Weights of a small GPT-style language model, trained from scratch on English Wikipedia.
Size: width 576, 7 heads of 64, 33M parameters.
Training: 903M tokens, 13785 steps.
Each number is 128 + 24 x the weight over its row's rms, rounded and kept within 0 to 255. Layers, rows and columns count from 0. Numbers have three digits each. The size before them is the row's rms in percent of the matrix's.

# layer 8 MLP up, 768x576, rms 0.136, rows 517-580, columns 288-359
106:171129184157140161136131089109134122124127130087120132075138125123126140164155123178187129102097127122107120147102137145090147124117111156136078135087134149145105116153170139120140169134132118113112075148128138163128
101:117131105121122073184169102121145110143102135126112149152087116127132120090115155142109106098119095133155145136131105092108116112123151102123128131138133088123130144135116113138127146158171149101090162142120082143132
109:120138098100089127151094082123168114133113121129169137142160135119117138135138163087149114146117117149135100151135088094114128091115132117111120143114118124137151063073084093134161133085091153082146092070153130172131
094:139091127137110128119107153130159162159126116167082147105119110127093112146114128173149180168146086127156175073120133078138141110115162104087137117111100150167147174175092138141123111141110140130154115092112115154131
099:136129114127147137106127110090119095157135115150129110112097083099143122147070113123120122124117165126111123134170140115135091147134090129192126182100133102112129070125143142156124130165143151140104134072145111133116
098:134103126125129087138137119150144147082106157089119130125104121143118113139145138106090107119158144113135128115148156110139101143155145116102155122118112131148106119147139137140176100139123181157125131180105090125111
098:138099126107125147122099138132152135134143152100101161127130135133122137126117153126137154148087119087137098152135145160132138169139147183136158111166139145153144148104129112152098129116135129101144128104129143116138
106:139099102167148070131145093158157155130145095126161112149108133139120147126119147099113190085125100108114122139115118117158127081099143142127085137110128096103131073145100126153161152140131103133152122148162138133113
100:158159152087142091138157168153120101073150164106141130107125159124113134099123159154127093157157134148167139106146152147077152137193120152115140158125176132114131125125164174108117113150187148114110134124136103075131
100:145149122140081114140151129160131156084133130177131137153146188093138139118146122115107087139143154155105117117148125148103107069156113150139111115119122148095158090166142120147186097154104136115109074136148103130142
104:152147114090142090134145104094087121103100155111160160154092122138100117126113191117128085083117102151110114089126098117123153109147093171084120075124119058098138101131148111112082084100111130128149149118133109172112
103:154100148116161087130149159103131115148149107116105152123144165076107108098114125125149164109134122150126117111134129135138173117122152116133102165112101095140128141139114134147079069114131127107117092128081135138121
100:151184091168146125110120146109150117161107083118146122159142158133140167113162166138139112144096102165100137139128187186174127141113118110093120134148107108124112136118140120125147128142108142160127142151133131130135
103:117092175146111112110170142129137156194126089137107145171159121129118135098101143126108111108156132140137138125100091074146114114114152121120139167118081109139107107128134130152127123125096121159132113110086142125152
108:121141113111129133138114128120134128154153127098121110108137152106153093143130130129146115146114125133120123080121148141099136149143145127132093101143150139137157144162161110167154130106110137098139150179096134159141
107:145090160148121118159128124136139090130103095143069118130139100156127117139171148112137117150100158143135189092104158109158149140171104149138096106123129141120079116153075146151164165187118115100110132109156153142169
105:106111129115180136195115121125107137133141078095120135097145150116127121102141145124125158122136082133094118136114144117125163134113162154111147105134105123128104156142133149104155085103116134129128156133113087136160
105:114142100136127131126128071138111146088113136150122137170158180118114161122120134132106157119098131127114103141083124164121154101130106103166120137136138139136143137155165132106103160083110129132106113147117106143115
106:100127101145073109107137134097159088116132092110129121097077130148112149120130110135086111171092162147117107148131158153079133101119112112097094102131077130123140136135141110141115129105116120114142100090125151154123
096:130114129152114152116153057101141137131113155152090123159136129105112099139133112110148097123111130118143145109098100134149110120126195110110087092150183148106105106116150157107104110133163121149148156129140161187135
099:098094160132123103085188131141126112132135102113102136110077178107114178126180093130096187151131141075156117115128119104115138100162095108088128120136162098115128137150151147146108162143125129168094103123115147107127
097:129097142155132118133110143090105169116105154104069144121123127146123096129147133122129096157122154151113162117146126099124126094156124084159146108105140167118136113145125149111144097115110121118123155141087161160085
099:103152152161117108120127157144135103139127100128130146095132116115168106085114125150116137131117090121111146106119152136140146153147125156150084168135103159124126122133145136126135146120116127119123074131147060142127
102:110101094071110158165124099133152147138096144107106142166094157137148109126132130146142098114103148147180087110115124117134137118136116107114187103122132145126126126135138091126131155206090129134140103148126095109143
107:128117100168110104154145128082198140132100192110135142130135144101154117109150133142124098106111132166161172125132152136105123164079114106178143179149137151122161106122169091085153101124129114124122116099131116110126
095:139101137119129129142127120170115169180128137135132151089082162093109090120083091118179111110134139134137092148123129141120119119166145149105117124125112081106146144084100154118115119159174128120155142071121120088099
098:116127120147147149142134170165172118076114142122117109104170116102126150154158117140181170151132160138133142144144137127131111126140152104163127092093136121116147130128119132159122126146121095113095170112125117156144
098:150116141119150125219136119121136119113135137147091138145056135154137126159107105144115105123112127099112139129097107125104124147121131115115127143085162104133158148144126116070092130080132089095138160150135114099124
106:124120120101095153140159115103137131153127159122122101157112137107111154117136114095130138103096136082080133126151160158136195110141136180131115124136141147165124141110128147102137114110123182136086103131115190120100
102:098117094122084130134112102111132106103129108155131142149170183142123132120127176095125135117098163173136107103172114111103120107109140144100140159160105109104123153154167147110155135111167107139114176138110102150158
102:117134129089105115130130115077130136094118119125101108118138123162158138117107111132136173154158123133139128135084110142089147116097111159153120145164136121146114089146132148153112133065097142153162116158141127163149
091:140135109173084097177113134186119128116143119169158098127146129113137145141116089142164140151127125148108130156136122097150149174134135141136132117125130135149167112122096172177143121168093094149119202125106120126136
094:108121158156119073118120116139160131141110097111121082125126095079130138104165148149132111103136133110121100112139094150147109125101135110070142128104132083161126149050122108113127143133136158117188101114119079107138
109:173128107110133140128117142144117153122149113128139198126149130127145159143119149142145109107122098129130100110125167132099146118106152125111124124152181133119094115112141097112105133091121162126139175135132135133135
101:154148098130126111103119150108169127120101135193136133145118170085146145152179140121096145145117178126106165103114114135133100112147113098086110128151147107152144102167048141126140120207154142101097122124112148132126
098:065107168114135167128154147127140148082118150106150138097102174147097117118147144116158126142140181162111132093134115105122112134155107100131155105152084104163114119116151153169154158165145193140098133132160110125125
103:136119141134072083128142148168090075171132150158113149145126128145110147154099126142143144139139137163115123155109089136108138079180127128137171114105133150137141137126115150125119149120089134144168153125154073141121
104:109152154153104091131128161130138145118155106144093100121118146129130113114152137181115115138130110146136115164155138090116121134151111160105120145120142152142112125091162136127127125120106147130079118104098122152146
102:124140147140116163191097146099137105141167130137173123135162122136132099114118134192141087123129131128093128114125102128122083134154171078160100109125126180102142140122086147126145115152106117113082080147161138127153
096:167118143144143105110127133141093140142142147092116122106170163131135102114133103102183149093149157169151099162135138132119123166110135079139189114136110171145119117128140146162121182159154113118114162142139150163104
103:139116155133120115134157170083149118149133137129107136153141108156146127130151125147123129135091123135094115132121113123128132133096152128125158158110119132132124144185129147104124121127167096120106168120137139087112
098:145131154129118107145113096141149102106109136144113110144148130099158150122128097160116115112143088174136102126138142099153128145139127087154171115097174108170131155109152093155186124147164097170155082105153105124113
102:088120135127105122141104113117142117137092080140120128079171146100148085093117094149160136194130078102111154156180114157134128138135126112128132111135182104108102182122135096129125104169072138105155123153119130140115
093:138110109125129183128134147151117141117169110131143125154132136149146176124105175103130140114147110132153125130119125095123065111110143149164153141120135112115119101169104138079145155094092113092094115132097112144115
102:135100090130134132152100124145122083133180120099121143146147134153095166128135145102169115111111145135138095094066129119152153128121119115140115151109129097121114098138163086111195146131168124104141124130111107141128
105:110125156105151108172117161163120099165155157052094126158111120118119172181139143078120137075104158114140140158135145087122130149147146173156149110126189137102142122146096123109123158160102136171133141149138138128164
102:062156086144131124114126136124119167135145158109135144113139106103108120164124123135124112138170126104089128119149130121121109148088129103169113079089087136163163133139076099142136105111126132109127136151146111100128
125:137111078126114167120106155123153147141133131123143147068190099113132120122075152129133117111169145124183116135140149122150138126107097131163158142169099142113123114108132106175129179087140167120147098133115102147167
098:122106148178125150089158115101111125108121116154083152100123120108112135098115142128160095083119130131170146124107117108169139119134096160165133106109101112141110114173098126162143120125118094119092132165141135158113
098:097105160075101126135153127093111156099158141145167088132132160127108150118168120133146114157114104153138151155185092117143150107150142103082104138120133103059141146150117158102138097128124139079146134113123146112092
100:147208141089142165128105108148128132154163123129151103109069096084175162139118109146127131118091122165120111121095116102155101137121116148128111136128137114108127119157134102168123141167121130099123126121107123130120
097:117122133114097096161136131128104120141095146115137126119126122117146149169133087125138102115154146128082106140151158126169176169125116165155157112140148123120125152135114134173139160085139087131097165140190123123137
102:102133130150125154132143143132120089128136155121109128105134094149141111133161168109095081131137091103123113122168131158104119093103139113122137157115126126097154132142152174129117187137129120124139139137173133201147
100:130109123156150106152147146112117147154133160124122147083058110094132135099146115105117118163112118152088135091147111125126077135136171155149104139155103151122152126130102143150165094157103106118102154130103109099098
107:134130150142130129124124105186096116141115143126127115108126131170136150159138103120124097151155128134111105186154106139099122090067154136139124106160095098154159169153145092146085169150138112126087095098079130128089
095:141147163139142116111126127128143098136167155157096131095117134144145118166150136113165123144120147120140151093099142125134139152136122153133077067122111123138114134145100078091126136140138111137086133146111115137157
099:125152106121149138145104135180140109122128139157143166115145129167147133138128144123106118142094150071102130139126114127109137117113110129141161134093087190132116105078080122148137130162134139148143142138161165133091
098:114156087112133125120133099164167113124144110143128133130127117170096125143164144092137138124136173119162091144103124106100093127134123124151096145150108124116162089138140151153127133120069117106158161118149109113111
099:132128124105111153105091114084092091087157163100139132146130091156152083185108114138155136126147121137139122139136095147096124172102100083134137165130129158091141148087087131108119150137120089131152125137149165109148
091:132135146114137151130132130180100119154151142125156133141127155121116162130137166123136135147142101117138115143074122141139120117147170149092157162118164118111086135167115177142100167113124120136115092116100180134163
105:131147153127116151135154099166143155132132092056144136132169113121127120117107125120150107114140150122110084188094157069139146112128137116146166120105104149103134063132064129125125163118111136149132126105127155149119
094:111115158155140075115204158152150135162185152118096169132143139149162157158120161118155081126101135130123093110141149159121125135149145170123167118143131189179119116122118144131144127152110162133092146109092106104129
106:111147111107158147146154140132124154155129142134135106177136129124148101111143131147134120121116132165152145151097125136146139087133124122133175168134147121180121140156103104143137104140109114141095141144150110124164
098:116179125127127124084141098108118169121105150104134148124118083157098146093094128219133122145128184165130149148160115110160123104117138181118137146112136153056090146150118115133142104159134128154102145145140144131105
# layer 8 MLP down (transposed), 768x576, rms 0.23, rows 517-580, columns 288-359
101:148141132162103105164182124118146151162146199169115112118142145132089129169161123112114177099110115106133149126115118141107143119144175114119133094113073103155124131149043102122097134174127090093098076162143107145107
096:129134153119147141107157145169183121126150115111117109151135124114130145139094153130125127128125141149112148136140164113103158140112118118144142150126112122147126123111112142108191111149151113099188118086117066171102
111:122133121136132151162120122151126143117106128134113136144153141096089097150139105087095107152129127171155134136069130112108159087121152170096149090113129125103145127142107164112099122123150149127123131127114105124154
093:152120128142111150161152128151117159151145120137140119143154126113121168106156124106095120149103112144130142134108193147129166110165150133119144165134146101145099114107187172147105148093108120125141172076125119129112
098:154090133137176139100109148157090155153172136147135121167107108130166095106134077054079139132095110102063163083128132112158165174134149153079123114144163130079136148125131108119113108136144156148114129147156132160106
104:090122123181132126135111153122122155122126108132132097189130132150114135172113124177136155138106142122138157149103130167156089124104132140103151142153145106149121107103165141161120143095125120141167134146130119183090
097:149155116145113114142136101136133115115137143160104096124150116114125094157140086090102088119128114107135117129104077100126068136127100121124148110106121155137152138139096125086127150165124135125107161108170142089095
101:144129133154112131167126160130116158139106140178128155126090133158097110122170133131121129097132092145108100141127120139154133098136146125123181129127130106114129148128136115163132125121129143154102149176201107132129
096:126113144156119109149111085088100147102116132068163147147135125105113114147177105140122154157111060114174097167154099100105099119148131126141122086132106118129099091141074114104094101141132126146135148110162156116146
099:125113163148103135112177099127139131123135124107160147124154133116144157153150151137141112118107166094166102141168148115147134105160120195123112110100155104115111177092148156108090100120142146100146085120192128127120
099:122112133105156123076127153106121109100148116146077143142136112124142123138090105161141138124062164130102132138150111096138167104105158131172152104072141152115118141193142132165141140074142152125123125132146110118112
096:114122121080120153120119122098104175135122135092127081122086112102132123121136098138129066139097124182152149166114161115153129128060130133133145149099140132131138114140130140194127129074123134142116146061113101137141
102:138126105100115152144132139099120165124122124139140124146169150106126120102119145118124115139132103119129124146138133148111086131186141140139120160075145142136122140161161180110115158135118090148107122133129142124116
101:122099118120101084112101127101158137122112124167147122155119143138143165144109133115154128131091101113109118103097080159170096158091102103129164140131099111128142147104139119131159147156122063120123139132143156109151
106:113131132162118111150158068109109147141164161096128069116136175131122132140141123103146144129137130115115132108141193170128145128120171104125101119111154109184146145106135109148154098147134130100137159167153107082150
104:115155118078140117155145153095143114101078165119141106129126126143162170140127109108121096105083160158178149140105128138092148135108137142141151171108151092099106150150147143106162157094185128097157140138129174178106
103:138110134113185144132119122158123127107144135094155122123120145138134085128148133133122118140119141113109144137173146150118131127153140144125147110096082125103150153126109119105093136147109123140140095120132130115181
111:106138141102125113113142124095141082114094125142141120159118165125106140080131062158111140094101160102141146153111114152161150074137125131173144149154152128117151131116118153131144148108094150146127121164129133130116
102:137139087096125097135097149140113131124120118118142127119113177172119148142105118106145144141147152093129138118115124149138126141134173126102114137155117139146144145126115138107102078163137119126132137094133182120103
091:113114154143165164094120157127125141163114177114179167126126099138147136099147166167118123114107120153097147099119146140116135121134126139105184165117130101147151137130122130121131140118099143149138112132108110105175
099:144110078104163120090163144106112090126134101096117109163111157137108143131157100182156149149151099122151110088118119103145114139124109158121121144181110116115087121123094145126132164152097124134141075128118159127151
089:183179116130132157163126147124141161138137107195111148129186124151148076157140115137100121112099137135142126101082130160125114150138107138131087143090153154143106105083158133126098113102130114144144114110145150131144
099:107145118144084140138083113120170095119123173133115132077086135102100134129119146143107106094148138132140130108130108188130144173176127102108109117129126116115150097142134143110074181152088136143174121177129094114089
099:102140110144113143114119146175145120127137160152145149138098140125129137109089132159117115142109176130176093154093123097122181130128120170123121113113119134127126175094096117162147161147155097112097144116134139094122
110:125141129140116092127115124116111144103120140142137080139102120106138118138101129145099110175129120087123126134125142186128085179125089158105122129114110152119122176125196092123145147123109127109128176092137148127152
101:126088130077146123117128112155136120140134086123093144101152129166135140125127160130134129127134093098088133180111120163162147121123094143121144181175140146128142144122116081156095142145094100157126149140135116131146
098:131125115118091130160115096124147127086158125150107083113162103131126150105147148130120116161143091127135090110100090082139099104158118112159141131147073145128163097096160141164135113128113097080190118101171129125150
097:122113137152124125120176108116153152170120101121145119124120102112118138135131098157153138128143102111143101118145135100146120128100163157102117115144112128131159123121167108095082122131126144127111143122097101143120
107:150119133096141096151127120129105131146068148109142106155185136137092108132133126118144130088124173174157134118114152168089161128102127151147123099148131099109137074144143080104093124123119077158098150108127134121115
100:103138159142125142126162153151124139079143112109161130121123080142124165172106143126149126117109169093144118110163096127094128115114120142145167129137122160122114119132149160099136122145109170137098145146126102143096
102:145168105163099109145172128089125095149096153109114074157169127170153106153085139138132158145149151125157119127122102117153094123126118093115116149106143134116153144114131121140174148122124116145168132122133150113107
092:114103160106134123130139129118075160134180117145114084122123181110131122134085110128098139136089157141133126157124108161137127075120128115105110137116100123107156126150135129152157093091157155139109161129148144115135
092:118112085146084094130138103130136146110091127145126134110135101123118121135133105149111113168111145115133079112107129137155155116205115150153099140127121143131141138110132128167125105117099153083125119122140092140149
099:130139129155122121121123173155144114127101089135121093141124156080103136124108103112150141158082102108141134120081094138166137097141109109084128137119097116065149090145162115171149066120094107125148137123118154101093
103:144144118140089156117156115121148135102160165167074123157144151145104154162179133131159089131134125114105113163086155129101134135130116111136105132138144137155133129130109180106122165127125139099116156089104132154156
090:129180140132129139134154174148114122119112133132100141119175093134103130107109081116111131137093116108112129146108131106150148152085103132100085149160120171129107146164127136161104102147141083164123158133116131078102
097:152158112134115101129092096145146148153137166157131109115128109121141148104145094140170134109100135130168127142178149169117122140144122180085147126185092220104086127167089164114127126123111154142180115129122115145095
102:127130092165097141137102116100134125158136135145106162131130148137121179131151111104126088136136115097114132117132126110135144148132174155151132146108148137118121176133131085160095112123097131141128143093131118133126
099:138144114123121132090191131135143147175152115158103143130128126111127134146152129157105106135122084136155112137124141143122116108107095100092105129155104165094124142116096125111155139089121112125135151121121122165189
100:095158127119103143126131132147109135147091094099093123127153118118067070137143155119129126121127165132116116099149151131113123133128127145092129145056133130109100086134089153076146124109148143106129102124110106109152
101:120123129077147147127138154091133159148081153141132110147125147132144128116175110083080106120121175117121128136109131146131128091103073191107100173168148120174129143128143123063168098142112123082137151128128164138121
099:159135193156129099141117141115160119118098154112125165127130094079116182084126135152089119159180117153124081093119202100100123175118128119159116118133118131099085119110121144122134143152149110140094140160134131138124
106:125116147118085142149135130113159138125160173124137148127129139103120137117118097095114132146153131120094163160117146125127153123117124097115169149121138161135126187129139102103137137128136118151118129117133102164088
093:151154145120148145127117114092114087087105102082119170115168149099121054146142111106120125134136133100124086144103117153114178131134148141115087080128131159093139109117107124141150099125155122125141136104126149126156
100:155088114116148099160109122127145128143149151104165140126134123139110156148125163117073082107111161106144129128168160119097094113149150093181085152105140118129107106124080155123106106144101096179136130159113094116149
100:139104126135129137161144176078131131123149123171096136167093112150142146091100120172138136123116141140128176162144115147116129116094149161145121124156129170123160104129156109117114149120112135151126119141116131116112
096:160182137148105134117121121132201107147150141142153088110105115131159138148136155119127129110103124130062119144115153145134104091123152112161121122119080085123116144083124143139140123129192101109059125115144114112151
112:108124153146140132102180163119095110120108124097137108137098140143132149149102114157139148106152133105126149111151107109141124127171132129123110119167167120159137101146141107120117138143144123109098065164155119116157
103:143110119129132159096121107130103122108062097093155094128117165095116110049123149134122178113117125102105143124151122146155163141126127141138107104124102090113161143153133188125140141118126108092100122112073124073138
097:129145140118131157160087115111074165124113132126144147121103160105112106129126119102123171147124144101094153172116097128155170114115120122155137154121105081107090134126117185127128093098111097094110153164155119143166
101:132136146130130118122066091150172126124142122118139136120129139101120128129145126144178138086103100125157144097121156100104131085142135104099126145152120117111121114129088109153133150151148128159110111105127138115149
099:169146149158107116135121156148111154141102126113168119107091161100074115140133170155154117121149154114149105081098146115179114109082137125149164129137142080140078120119075138114152145073173149118081115115122141179160
100:108152120083126170140145152162123105144150054145107116114131118105110150111128109106161149140126096164140131150160098123160089120127112118141130161095171146126108114109123137151112164168126136173119145137153134149062
101:128087119117141137116193115142117105139114143146130122104087135116099154106065155113125105091152136135130127117116149104089180114108107106115141106165132137135141144126087116124143114085128176149098150139104117115121
104:125102162093101194126143113132110098129148099082150151093089120114178142090101150117098156140162116147146102179160135079161134144111141102139135172133150117117134151143153123150149123139099181127128111148128098095156
093:197117128094125126107130124082157155115167092136181201127135153104124129089139162132135125144089089119129126199105095141127076133106143126152171129126143150111103147074126105121113135159082141116124106119121138139114
101:124111135135175135136138133153119110160117106154128151103123159135122148119115092140123112161109141108134139106137117100145119098138139099119115126157152126107096097105110150134119114134135148126135094155175099067138
102:131117103074113107105155093106134133125171139132130129149120134165095161081099117117084123108110088089131161092154118172136129184127126125125075102115065102120145125121112151104129101126105151159100132140109148123104
104:132142128089128145124125115108147162117133094136129128129139154151154135138105127134139130156148146130138067189122097147123139188110140123116129162092135120171109104111128094176099081140123131133079134087146148141156
093:097098134118134133129164137088089099181122164118147130087114165118103140135135137094127147114145096108105130143178143125106136149132113092133150145098100124130102111130155144101141086117117155119207138100117102139135
111:112150098092114133141161107153078122106110147136124178131125115140152122133145143120154141132132077149081112120151146131121132100145109129099150119064112148138162137143134099160148148107142134146113126097087144165121
098:099086137154131145114151145145120143101136143104126144139128104121170120126153133133076122134147093131119122165165112104113108160161089114133163105110156112145066134131147109173165133143131130119078115131117156130096
106:149159117093156134114088107139110136140134133128140108116169159098124079117130145196167106096153156143163116131161140127112153083083126114076126150108132112124154171134104128126161130122137121112104124154110150132146
100:150175113134125150123167105129162117143130104171111145109111158153138144128129136142083132141146167133153115132095126128160087128158108153135092123155091157064124145168104125120149096134140145145141162142139152109141
# layer 8 MLP gate, 768x576, rms 0.125, rows 518-581, columns 288-359
099:132104109126132121157114144158116138157144140140122113135132150102098111126153112155143133120133109082099162156173104147156081179150135139117136128129131117138136131182103138105138133122118108142117147165170161118143
106:143111131128135137117153144152143125117121138116081154108056120152162133145099113153119086150128093113101148174130157111127100140085152162190124145114151103144088145151117109093098167192162085133133108139127107114116
097:141114165151158109133137133143109133130123112144133182134149149158140115141148133084092083124128117143068148101088116153131187157148129125066130148149144179151129130125135121120119157133126115133084133139133134115089
101:144143122127088087101166104142109132098138168172155193151148097156133175128084125124122150155102102149126124099102138124133141152103113151115101124156154126102112147153123158107124121163106144132114103085129113083111
101:114168170155162132120107112128119126133122123086141072151122173163154134136121121144117155121121152098145105128093098115121148110134106114113146098118125153105080120107101076149096133101136107093115119144148106152087
096:129119160156126104158116103120148128103115124186151120129115143170133098135125143106162163160149138156114127137168112117133110117141088138141136153124113138142099098131134136123150126098135130140095112116160106113170
099:124117106155137132188118119120143125158161128115111116123133153129098110127131115094099135119098149098164126148160120151140129117107137182117167130139144080105114138127127152158117067120127117145119111138117161183125
099:114133139105111147121164120144094115138135152072130110148108100131136151124118120119131111172098130138117181102076173132172135136124177105132144131144159173140140110160134146142163120171109117149128138095124144112163
104:150156117101102165128120116114181100116153100107157141121095112129146133101124066113121174111150086125114131111144145110134178133093127120140140127172108122112086169153105113122110160158107114136101158153158139119135
104:156099134091117156120118150124115178147129134123131143157121116183171135191120159131140125154168114134109173101103155161139144090110116118127114141146161114125088165121155178106134161114088105116131084109120139114098
099:169132133141118118121158152156111166140093112151123118113137187117154095114154083115107126148130113147141149137149209076119142118167105158102133152147098120103100172148106108132130120151122119178135115122049169118121
101:132093152109105113125143100137104120110122111174136158134101116136084164108139126107155114119120085131159140158160104107141126140147118152059101153099113089180082131177097140137118150130104163100121088087115155081103
105:151148150137111134070131131149102116169149114159140148137128111152148104114135125109154118109122128146134121071133113127182097140167139121094148123082157085141100134091173141115148136144104108125163134110109136131134
100:135041118172129150128144156130127113123138167154152155114101137117124082160094167154125152144125088131136124123161134130149105125113154136144088105182149119131099111140163160129161122133130105140169138110086136148104
102:107109105110103122109143096112171131131144113142148126166131171116097143180111122173094130103109147123162142141130132088130135118171128146144197093185094121136092103131101124130145149113107114105100084117151130159130
105:098072125085138110168115165124106125158164166179149145122135152126125123117171116155123129128120107117132137098116140136095152150153130125096119166129153091145103145151129176110094092110149146132200113150132125147132
099:141137116120105139110101129104117162125116185193126140137125136126071107126152124143127084104111134153116135137132112169110144108145127133129148162145114112137143137170117143117155106108105159103134156153144098173154
099:128140142142151099158143132158137128117131184104130122101071180134134142118090101099120078132162114163090120116099118166099112157129117069148129108125121168113123137126137125138115140109155162160111119090101125140107
095:143111124150141135154119128114107138104133149146156138104143139156084158091142185163106148081126123119110123130115152142149116135078116156105141139109141154129123142133134141122151119074053113154156126127109159151140
100:099150133102154140051096083167123149149104121148151182137099108146105146118159084115140117123145146081121111117174120184133153134131122125122128105128125090071139142107083128109150147132146111146106114163137108131135
095:106143148095081124092155131089168115181145112124154082142099104123131117091099154139157136137129096151152142124136085094109129100167119140096189123181132109149140141097123154126141172162108181134112112128117127112111
098:126135141101132139128128108122138144155164143165173145093084114159113134175141125143143143125123148111131132157118144122134144173109132138127096109103145143111134082111137106131122114179111127144085121132115133129142
098:096106174129150137145119160172146123076095085150087107106123131113113173145105138107101121108117151101079143089114141129100110108115108126126099152129116095078111144119145180122151140111148128131108129128119140115123
108:116127141161138131133105122133122107160145116144140096119098155081061115135102071140123162103090132154114061130130080154124115105153139100128161119141139108143166149162134144100120102145181105118141121150177121116130
100:098109089103104121147138105121129090152130146135141098132122151084106118139168124133153092132167147170161111114152120156172138136126109088119121134121149137144096172123123119083146155134109130128115072097154103134119
100:127105152112152085153138127172099131144194155131119094120149142140109095132136103116126133096090126102111120152146117126109147126144147128140123115093148119103106118128138128177126159140062109147100124097116149118133
096:117170128113116158126115144136121098122129125162169147145146136132144116139122161135118094103140141135103124125162093128067123115165094100166105144112148102169162135158124132155137129101152098126140126130099165127102
101:106095144112136134120112140145142124140121153119108131144126134105089126117139081118081112154151110142161119129130084156101133095168124147138163121122158122128137174112106142098124118146123129142109147149138149162112
102:140123142105131113083088125145107123137095090111128126165128096121124135156142149154107133146144127118174103161173149102156160154136117204158098141099154117152141160142104104104103145125119093094123113093178102128081
104:127137137089099129112138111163137153097087152086131156112139128161128118119148102094112124122132098093158115197114110096123103135109097127123147144148161159139085139119093129132137122119154135151123146131107113093105
090:103128149119133123148124119150095112112114144094142126155136111137100122110082152115157122110100108147145118121155132116131162119136175115126127123108143136116086125131123136149073158134087133130125089141133135147075
090:082088123130123097120126137145165139139138137204126116137104156142147099143161148132122127110175108123114158147130116132116131114147162146158122112065108154144135122134127159157162146126132149135122138117106119139147
105:125090110142131091145160116082099096104145099109104123139177149136128110136144155154110104127128119074151137170111168128141128130125156129121128158095133174145097144162097130168166113136127093101121083114126138103121
104:141133125150157128140130105099157153162144135095130173142058170121148142153134120111126148084119078162149077101099137119142150159142164121149106162102143139151122149126115143121113079083139093110119119145144173127120
097:124129121123142100096142134126111157112116101140208126082126121159123162116120145111103162117176167117150150143109129076100169127150142136140123156158148139112136107183104138090098134117145147127125140099114126109135
101:111045111115118106095167073126130193128140104092130153099161092123133163125143105113156141142115105113129173140126116129180159121159153143123114114160125111101146156118129141160107157167082120109089147150115094161154
104:099136108128165089135139111086106117095147140107147173107148127094175157123130077132126109167178094130146133151146138109087120117162121088097147157162156157164095093152128109121130110143127164130109146132140155141098
102:119134159117130107120098123115110101164155126151123131127104133111130139136126113134141096089084109104143126148133169137186108108130129152116088128157148145124139154162141157131081154141127122121165132135118106096185
101:146124170145106099147146124152135100150128105144130114132150124124146132141172158114086147160124122157124163103107134131102114110126130106176148105157128107050106129131130132097134118126124123117161145149128166109131
102:103092133162141130148094106113123175113118143139098135158151104100130134120114113182150161141097145131137113169098054123094154154156110125148120144128142138102107120126140110157063171157099158145166161106158118182105
099:112121167145161116101168174140115148110147124134124142099127101147119154056120117112112109140124110170173122122140114121117127152111153123137099146090080119124089118152130126124093095133098145168156119110140159156098
103:140152139131141105117135116137119133149133115060125139157120142129140111176122142105110125126158103137131106087102118114124140174098122113115129152118162142173142107119103128132127105137097152170115141133120094119135
094:122076114122122148104119130150148132111130114165124122157140091140106183103117114131135119115122126138163123120109148110153054124129132137130141140112128101159108151161082163096151170145178082143124133154119085197123
100:092115154110105127108116105095140132156130125135125138134159147104121110119091051126178177133155118122115172143142101110140165133085119147128172120148082126098101126094137089147113154152135112138087135091185137126178
100:097118126117100112114189167112130134146089107139145118121131162131105093084113134135110145057152169127133116158111109129150118149161146146112142129162139124101157094138130154144085110127120125138118142093069109098153
101:097066162145098100114102100104091129091127098147144150116124144123123142073120106115143153127148150115120168089143118097114150131161145172097136103171144113130154153158152131085112133124121119143146175097116128171087
111:136135126117088125146134120116077113133116128105145151150091156134094126108113098148137108055128141118114095134143118142163130146130117138148110140127138142130098115115097105146112080136106085101148124136092116130098
099:130146145102118138151153107127146111104133138131090126150132094115160120165136155114151108079157134145128131132122078129161140121138140125113118136069125130141158099116138130117101137158112119140150119112128129139108
096:139124139168127165129131105133115113138165169099141149127087159126125124161133156117177155132136133122150175120136140115140147107168111108141120136112120112104162116124155139151133135142125104113117115139105154122084
101:121149129111106144126059126157130119118166121115103127111075121133099100143107130175131121096090135130166134146095115103111141148172107096102123140105136064092117163137106134140130093103083107138122096103103145116161
093:096094126117120175108127130161128091116133090107069071108125108131129122089099110144164134102104135126125113123120115109150123137096130084110131124113167114148104143115105151112143120143118123167108132081167090104140
101:093134145139140129153136116116161111103148080140138118144131125095120138139115072101115129103100163115114113138115128092119164124127100088144120133129116128078109125128128152137152127132146149111129154090152127186120
104:103120110107151128082130105092154116153127119090128152100094133135105160110095109103108146147143113129163124108119082121102114164137122151150074146130140161134126150142094140117123101134153159194121117107134135134097
104:114100107085127152130107149110133135134073130106133162139128125091105109130154117152110097133098127125132070134146120117104132090150128152115130124144157102088123096154144115142152104119118097122167136121156110117114
094:124141147101123086110128132111180118184111115143159115102119114077154164118076088179167131138119147076137125100145146131146096134097138119112144093116127105140111165108126141204146140155128161131125100146145100122107
106:121115089133155119128157101116147093146158120186119114125126110083128116139114117131095107119124149110105102147156146102084144162183130138168142165115099114075150124119087150115101117114162169102164119158137138124123
102:152088099110119099146112122124131146158109118101144152120112130146125111109156157135143120130132116141169162120132100169135111175122105122085096101148158121119131150142149122136141139153136152114128098082128144133100
102:125157113151128144119121077153158099144108106115135166107152126092168092150106090103112131121138099113146150152094102107145143109073130091125141111117158171093111148148127118090105108131101141109134127117175115127145
089:171115145140133130157118143152101110099151131106179127095113119154135162105112115138100165163129140129108119109056068131133137180129133133128126161116129098086103129132114088156115124109106139129162138134065096089127
107:121127132115160133116107135111118118104141166148134131110097102116149139135161134136129112103135149119171113130122087143149151117130066126123095120135151106143110126166147138093148159095111137125098144122145117091124
097:152141100136124125120121135160131108095125194170105110089148122106110107131120133136134134140181128124164104097159161145137144117112107099126135150177115152116147133159151150137142173095140100084130149127151105149103
102:133089154141125160121171123125090164166148151102124125152170129149130119104143086145124165140136125104129065110129088113139118147132103084098141103108123091125127139134100129146157137114152124123093148181143094119141
097:129113146151141145124137149141112111155141138130147119162098156079155165126138096142090151102096129131108130097116136111113112109099140117115122126128095125119101130098142143078135166120134123112107125151163090130129
094:120169136087096159111108158121096095128134145159146126100174154114174144078157108142136127106165119105119133157129133138168134117155139143077136167129124153166133129122119119115136092126121131135167151102145097113176